Part of a small language model's weights.
Size: 15 layers, 6 heads of 64, vocabulary 8192.
Each number is 128 + 32 x the weight over its row's rms, rounded and kept within 0 to 255. Layers, rows and columns count from 0. Numbers have three digits each. The size before them is the row's rms in percent of the matrix's.

# up: layer 11 MLP up, 1344x384, rms 0.0334, rows 1184-1215, columns 192-287
# down: layer 11 MLP down (transposed), 1344x384, rms 0.0325, rows 1184-1215, columns 192-287
up1184 097:122148197184157143151128106181130190164112133122108094116136084072146115143149113177161140126158143085097139113163078148167138131127127099147129085146150112065148114135093097125080166132160078160164070086163159155176207140124096148086168169154149172096169198130080115093091167166135140115
down1184 099:143129163148179138095214136074170127116146099175144144087104076159100153168100110133123120176154117156133200149052081114157105127131174122149093190136145114155205097181104203075094140147092130149144088101053140093156173153078123161180118090150146131172162098115056195139125126102128139119
up1185 095:122092153112130152109135130140147128152089002071143187161195084134134154113165189163170151136126089138099163106123097081158133114058147128106143166091149145144122184118142194136085166118088115064092125141071165120161164155081108150126104182109186114101131194039145201111152109146131119129
down1185 090:201154116110099151149159144140152112121116077082149112110097057152154141126132056155148085131161100144192114120143128091193169092159090164121121130128112131115102133128125115117084098118158167186102047155145179104134168187091112095089143058163152133072131188120119164124081103104118088203
up1186 102:110171159099156139127089114167135104093070166167112077085135144058143029130157094176170131124129204107078076163195048136163083113173068115161150113149073180169148117180132135087126103126144162144090140169122070176160152147088115151147171136112165093171152148126130113123112118155151111158
down1186 101:128192113099130122145165160135132090148140134099130167152127123175171157100107132098114138145109113098145133103150204134168159162114056151120119094148154132130136192123138120128118137128149121151092110085094157100106134137200096139093188108191156172121194133111091132093133087112128120144
up1187 110:176123146135141050088119116106089125167096104132129174068116129087131128124150143119197142127156156100142124138162104120151151113117085129153168151172116149143123155118095146105135181116115142125070170106147139150148138164132117146074095151128180155128153171141113102105149110080108150115
down1187 105:141167156133094099093173119099186136113084100101166142127118143127119141084119120143183129120091168123172116175175096133201128112141118173157143124204159096096095119079192155114169144144158068143088165079131114149137186128178101094139100125052077127093121159137077121133181099107166190152
up1188 105:103147103091137142145117108157126101086112114149096118150117073121121127069112187126067175115178153135075134144113100127139161161116107159136125087140148141110136106119065094132141090120101161140159110139130106146148124121110168096144228121104093184112143131153135154128129162115091155101
down1188 113:118114157137155104111130133139128116124140123171063096157086150097103083151146136151105131178148122090158093154162122141137073131126109176100126128139128069162097142131127182096223107135148124094119098119153129087147081110156140191116106135180142101183187076152083157123111150075111174136
up1189 113:140173148125102129139095059129111121144189111118078133089188136089182134123121094103132103093136089076099156156161108115143112150128163123097141107102144168138139052211074158212118137087098144068163134172118111104174174153129065090106172144111080131118179123107202132144132132115052113138
down1189 122:122096133026105102101154138113072135101129028085101095156121098135140186141160103082122138091169087091068137145185159130083166181183170166108137095104149113110067098130121105110160093161151159112131181132089081105136098130168119113177083147121173126116167167123158140094130141132134083123
up1190 100:158154092122158126114128126140087070088113097127103098121093112117103099108123124191115143053157135134097085149143115121122064157130120126130123138117060134143137175195169196123125126104110168081156126103126085108070150065127130156123166133150105102138163147109103097110153104096100146094
down1190 096:097146140098182098109138131142130126090127128149129167113111193132081152165079127155095135173125118117090125113130188107092124127140114140157111159092106081141104109125064132113115041141112126136225107144094114098140154126096128143161095133090107122189080149159087094150134114082174114136
up1191 100:123060139091125083145104120170134112120108093150097110082079128163113199147152196160116105130145205158149142124151089119114192114104152132185137187156108169158153123054078139127155146102128104108150138114143109177065157124039113119146131206109124208122177125168093155141185143163133142143
down1191 100:099082075128107102130150173176129109112143116138171115048131088124163108156141128091076077152107155113127163184106125064189104203098157060177101107092118115152074082113125187161108113158148134190108115132167152181113157092180152125110134144177128102171145117124142098144183163132187059142
up1192 103:137090157072092107129177115137047100105170109172105130106119166099087113131153141207147165140140113157136174097154119107170159191146176105126135110123116124158116128173152126019144156124145073113125162163110086132115206136063111109138112167100143135191121108100157175133163140176107156082
down1192 101:063132100090133147203121139099141132142117122088132150107125106129102124182124078132117130135130151115090123129076157108165126124174129124123129057090084078098154129099146157154173088155119131157161084164129160125129131088129150140120135108102092126139096125151096137164112059084139083160
up1193 093:185116141124135122111145109172133124109140139102093130098115097133123172138102098145097184106114174139084118137149168141133100126080071098108142114124101106100110145107082149152087133089083142085099137108142157108071141162137042184106171115109168161112105187111060102123116155134132172137
down1193 100:159123176109152139059155166099153114099072130102118158082042156159100103119149123169127190131118069087142158099085081144199069184178107107127106129134142146121128091135123132142119132164138172210133130102135126098121137114159122161112126203178121106130106143150040061109169148121108081144
up1194 108:128098180108156092139060127139118120088104130158114131069100128102118194180159132070073188117162111062129137140139146167132143130115101178167130152119114158141132140108066144097124150140131165151113116121098101075120130126124097136146137159127138150121084160133104087109120150092118128119
down1194 107:121139126131200145165172116121112089117168128166135156121141155113086170176129130101114191102083157128166091187143146122132106110131135153115109187131154138102138098184106133092089114118126142069109135090074143129166146115097101070142150124106082173136115086141182109108098166141127114180
up1195 100:127192154094153073142107030156136132156188112145115117155191132092090115111143124124145130098159133161082072148154152126127189167149146138158128186096164147129141143150129173131090140139092096132085166100182132139154132106064065138205158089168087100116097152115156118068129100127097154125
down1195 097:131156158152144164088152101179060115156136173110151161171089120123102118128197170153084090097138145179136133068140078135146138139149152073112094121136138116137166129149168183147086112180153134123071160128147140167130134149094097149126174140137129119090153156112094140127105118096122130110
up1196 103:061138140179151153156102095183138102183172105084119196091121118101117107129143156134092126122141106138074140141124126174172170114126124149147139140088146155118135125125124150079114091126096167132122153149143108100181175111089115128146159107075075186136163127108167163147157108112072134107
down1196 102:083102148185115203098076106073143149135149124128120120118118099105172118134050116087135107131144145096180125169112135177112144090182113172108117105122187115117151127082148158103112107176156180136111093095135162105120113122159075141169146141124081105137108100135166086078107123148111124140
up1197 103:080090127068187096157097132189125093140126093168130091101126110135145103129101111188109108131134182122169078121127132123199178133125103151119126132111111134137169105157079108104157190063175115119157151198120127180145118149164107135094089156056134128066128115115130162128151123151139127117
down1197 105:154077195134151105165126133131105112076109106130054150147085095158125058133158098146081154122102167106133116095127173107139126113133131163120151228136144107146125124113102105086128161095148157175097102141080120121178156125070114114142106191162166101112165096155143094177140139103135120142
up1198 105:111153109157097120108089111157150151111081131197106055136113192115143087072142131148150184081131174091068151092135106127128106136090123161099129109139062195130065088153103122085145131153175135097129119118081153155185144086137144130163126152101214182079103136097165127062110154133096133123
down1198 102:254064131177149123148099126160084138118155165080087158142115102114113131084081128125150096134131105119107147098139098092110096126178088149109137105119129171129148138106122126202068106134187099128134099155204094095140149072111078097138123152087094073112196071143149160087165108115136092115
up1199 112:054047152108162125124096073151123213158146117142125103125182121085101146117119091121126152088172162151155153114137132121161078151109088194082125102130164096070130177140100106119165072142126075108127158078086091092172184175112071146127132128140167151151155123116114165114142149113088135136
down1199 121:063124169102088111136161134142174114130127089106159106140161127090106148152089098132160063088067135148150144109150098141164071137109101132157096136135167125172156124097088089164114153133172088143179147157140151149091185145112121115078119127108105133079035098150130125150146138133125078158
up1200 101:088054123137172146112092115137114143163097149098103136148109186133156077113109155197119133101123114068133088207098136142177160112120177141118151123136120127138121104086053169085128108071169129123095092059111190103157162111075127062154193162117092138100051147113185127123099097162122099150
down1200 102:128113187152137123118120105070152153153131154141130133132132150146097127113184196142156119139135200109080119092109086104140111101128119063131100142133113071124117103092110078139138182118075089100108109121097110086106166177172132085154129147077155102141117201074179092105160176049160102071
up1201 118:136158126083071050137127082172087181132106133116123122115108098090149135076128141156179094051115106078161184119136129103135176117091114178148135154050077185174116172117134101096075135134114096129112095131122137137162116118127075121125177148133119138072165174163179085096071122184150167131
down1201 145:117129193193170129098118137166139135101066100142061103151169144139140182108082143163086181135095088133184117075117166168196144172128155086156115134139180099168111107150095121111185107095119152153121117151171158145149115095168130094140117110132181120168106133116152128169080091056162051141
up1202 099:141112131144166123144124065112141178083194120108125204151206084135111132115197101146095141140155105176095143126149142100122093131115098156171128121156121161174198099144122153131091144117137112084115116107133132095125131161128119124086151148108143145033146165046118172099091172133085148121
down1202 099:130162060095163130110162100100182115105144193136153121151153100104149201147159103109093144158140127214135112091214145141166153202085098120111115175129105170162147150121105113168106123114172104081054147125067166135147171162154133054082138152116077134117087121117138088099116123124161087136
up1203 098:128113228158201168090128132113164097109095134115083159151158113175118102087111121128141146109137124149004197165121080155134117156094104122158127152120067154124115207116126145070141089147116182121162114169077102149145138159136105130138140168128192103157148124094171118119180167108117151134
down1203 095:138135092152111105116147110181083126149165154092066097129091180124121089137158070180111112168097118150136136132157152115115099107126146133102116124166189103102130145116115134110135120089079149109178134082115135079182100132110185111143122115109097052136138116198112155141079161110154175184
up1204 097:111147107097156069141141150122114139149098094089126136084185147090157196094071152110087143086126110164132136161105133085186090118137086144114125092097116175134120185088179142121104184099083119072087039117150205100153152106154058149092113186133132187081142168131134091131095144120146136083
down1204 097:102106175143125161184119133145173144104142102149008100161106043177197121144131128100179146110087193152128140151120132122119151160127159108126123094093167136157125123116102096196131121146148137121123117158119111090102095180144106105128168101161124043158106161098123066122102152099102105112
up1205 097:106128129105069133101069110183141141107136150151083130097193132131166165139137136126155120114101159179111192107157092124104191111116096107156151154152174130150137138109054179106151134157120102097086099111080125087152199116115100170136181126102162152066143126088127120106092114103093134055
down1205 094:113085155120110087106096208089090084173194118042246096130113111155128122099149084052110115090100113101127142157145146146089150085097133144130114062120100186112209104114110143152117155102101128155114161159152181163101122093126123148145172100149125115188078132172151128142104105184131106172
up1206 103:132132136125080126084094084093045113104152077097091129173194110122124155078166157139186145086142122097124096137132129137127139154108139105104126112134148101070160149133091153157162154095100123103084132095127106164187140118118151141097157077127127121134157137127172117136155154111163154072
down1206 108:100130153049097128089095136172166123157092132154085110113077147144134183148094196158103098129095120095106037090147123124058158147143144103144124145104162100156130166149121109162133145120202153119158127210165160165134072157130123141116082083155146076122146157132129122129119142094139100196
up1207 093:113107136059093147201087118109139109129143091148103138189169162139131133112088157171140152096133155135103077139065078158148122147100148108169149144180161148069068122095154163060087168151128069099151090193138157093180134159064103088096124127108134156142158118134153102135143092173139140125
down1207 085:087172123115115136134054129128102147145138169181129146124117075155116105149173101113127155102163133138178141070096141122058099158138144132132162110113063120148161122178140116112138138152138079096111103155049132147139205115130161132116120082129199145183125124121171116163159060078068171124
up1208 105:140106186170141137110123156128069141071123121134083045158182152119109165160145124163155147064096159145137073137134160131104146177163162147141135151063172154126153085121176170117119171076164138092112160113138137125205213090114108083098135098103124127080167123074162111102136139074144130138
down1208 108:155135142082152148114130137106107147118162155139060144066100090111132078136130168137137142084125192084113121086078112106217097148137099174129099106131091111174074184174111067081120152103177148165102137096071134181137095098103145157167088118150158140129163166124088144171137178130140049156
up1209 100:150112162107055099157122084149111117121131138122065176135136108122073215189119092113097132089100123124084096127103090146108118145099147138151118096126167197121056138148090098115065130154044159044170148193105171139124129144090162148122158174121143084150044115121183175179191164121159134117
down1209 098:176137108074121136102101097093177118148129175147056148110122064133164114164130113118123115130141152105120122100104164153107166141157125127163119102077131139114158129113152116090160141137137145122167091074120114128178161121147227125086129196093183127110138114162126168132128084110044176081
up1210 095:088128173125096060115151047157096108135150143145091160102093124078129100134138161170145148123216141144124112150134137173113158187102104113143126126138088136138181111121159154066123111153157127114163158136115181136151150092110153083160129140137112088178159169132120117040090165193078180060
down1210 099:098132164116095069077088143108145130124124132158103135083107104118154148113122136105128100088116150165161114116130142141118133028104177113123144120092113139142120130169108101123107152113050165195120100136124146164205110126080070121123149214128198179119124164087129156080133089136105071177
up1211 100:136153146102059084187156118137103186157175156106117081086175129117136173132160079115148132108151090137100126157102087125121094177163110121196150136043113111172206070116093149126094132094161159141130127078105083140071143142127166186157203122106126125100154143122159152172111157130079111111
down1211 102:158116146148148152175135097098124087141134078168160124119167135131181175157099133078107163090090139168167116182123162112102160148201122123124122159087138082147136105152110095149198103112117131174101119105155113101138148125108094052118136180102170144133152105120128099136104106097089112164
up1212 101:168088112155107097176106105133160212109170120135074215107125064061168123052164146118154119069150128088080186147072149138122155072093134155151132148168116131145128115108106090124103203082158124072183130128097129111160147149083093138147177124120136162146094080152133141091122100174151093117
down1212 113:131099111116159146141122167147102153091165102142122108123113178157129115130086079166128149120101117147116141121129129143122102123135091135078120111146074149126108109101078150124158159135096186128121148184155085159128080116105111075216131099171139161133114121171125087140072142149078144116
up1213 105:094100107133144095134163121109145067127115082136110092119137121095113181079137093189132147082177162138131103125166149139193170154095114090076141144187160137089108108093085132096143174173104062112134154136086116122167255152109099089107156170093121130150085159093161145077103128148104194114
down1213 117:132127097092143213131099073148143126095152109145149117153083129159128134121110085099124073134108072125163129124106136129214171189130161103092135145159204134155108135117052105114126077157146151096127133137118112157134137146182109113114133056110103084120124139121191136161106127122087127121
up1214 087:218157122147145117117114070158138162171127092195128141184091143194124125158143148161170158151156098078070062095190173162131118186073157133109128200163122098229102137125024136157115055163155147119139064132104147121143143096126134107167083186126170143104109166134124131090163122110113160141
down1214 080:095046150085191132135135187063124104108126127102104163146207170076142121163111142087078136092104147118160174147125123076169145075145102142130151065160122125073113176090171189130134140069120114153118116090195151102132099141112148115145123167109105167119144154149138148129106106117170124095
up1215 100:102170134110061143117130115147129166090108090073111181148128104130153180085151142181091131127097157108133126130062161107113153125134161109102147119099121096118129166080105154136080126089143162061107116150131185133135167114125145134105141090039110200160113122122148149124114155132172119153
down1215 099:159138115092110121202121101095090106105124117119129107127078141174114127181084134172047164115121147090144171106172134180097061145091145091118101128131137163119139161156135156073131102067162171084139121123166135157121136114152169157149105079110122089054162195168082096074110124060130191164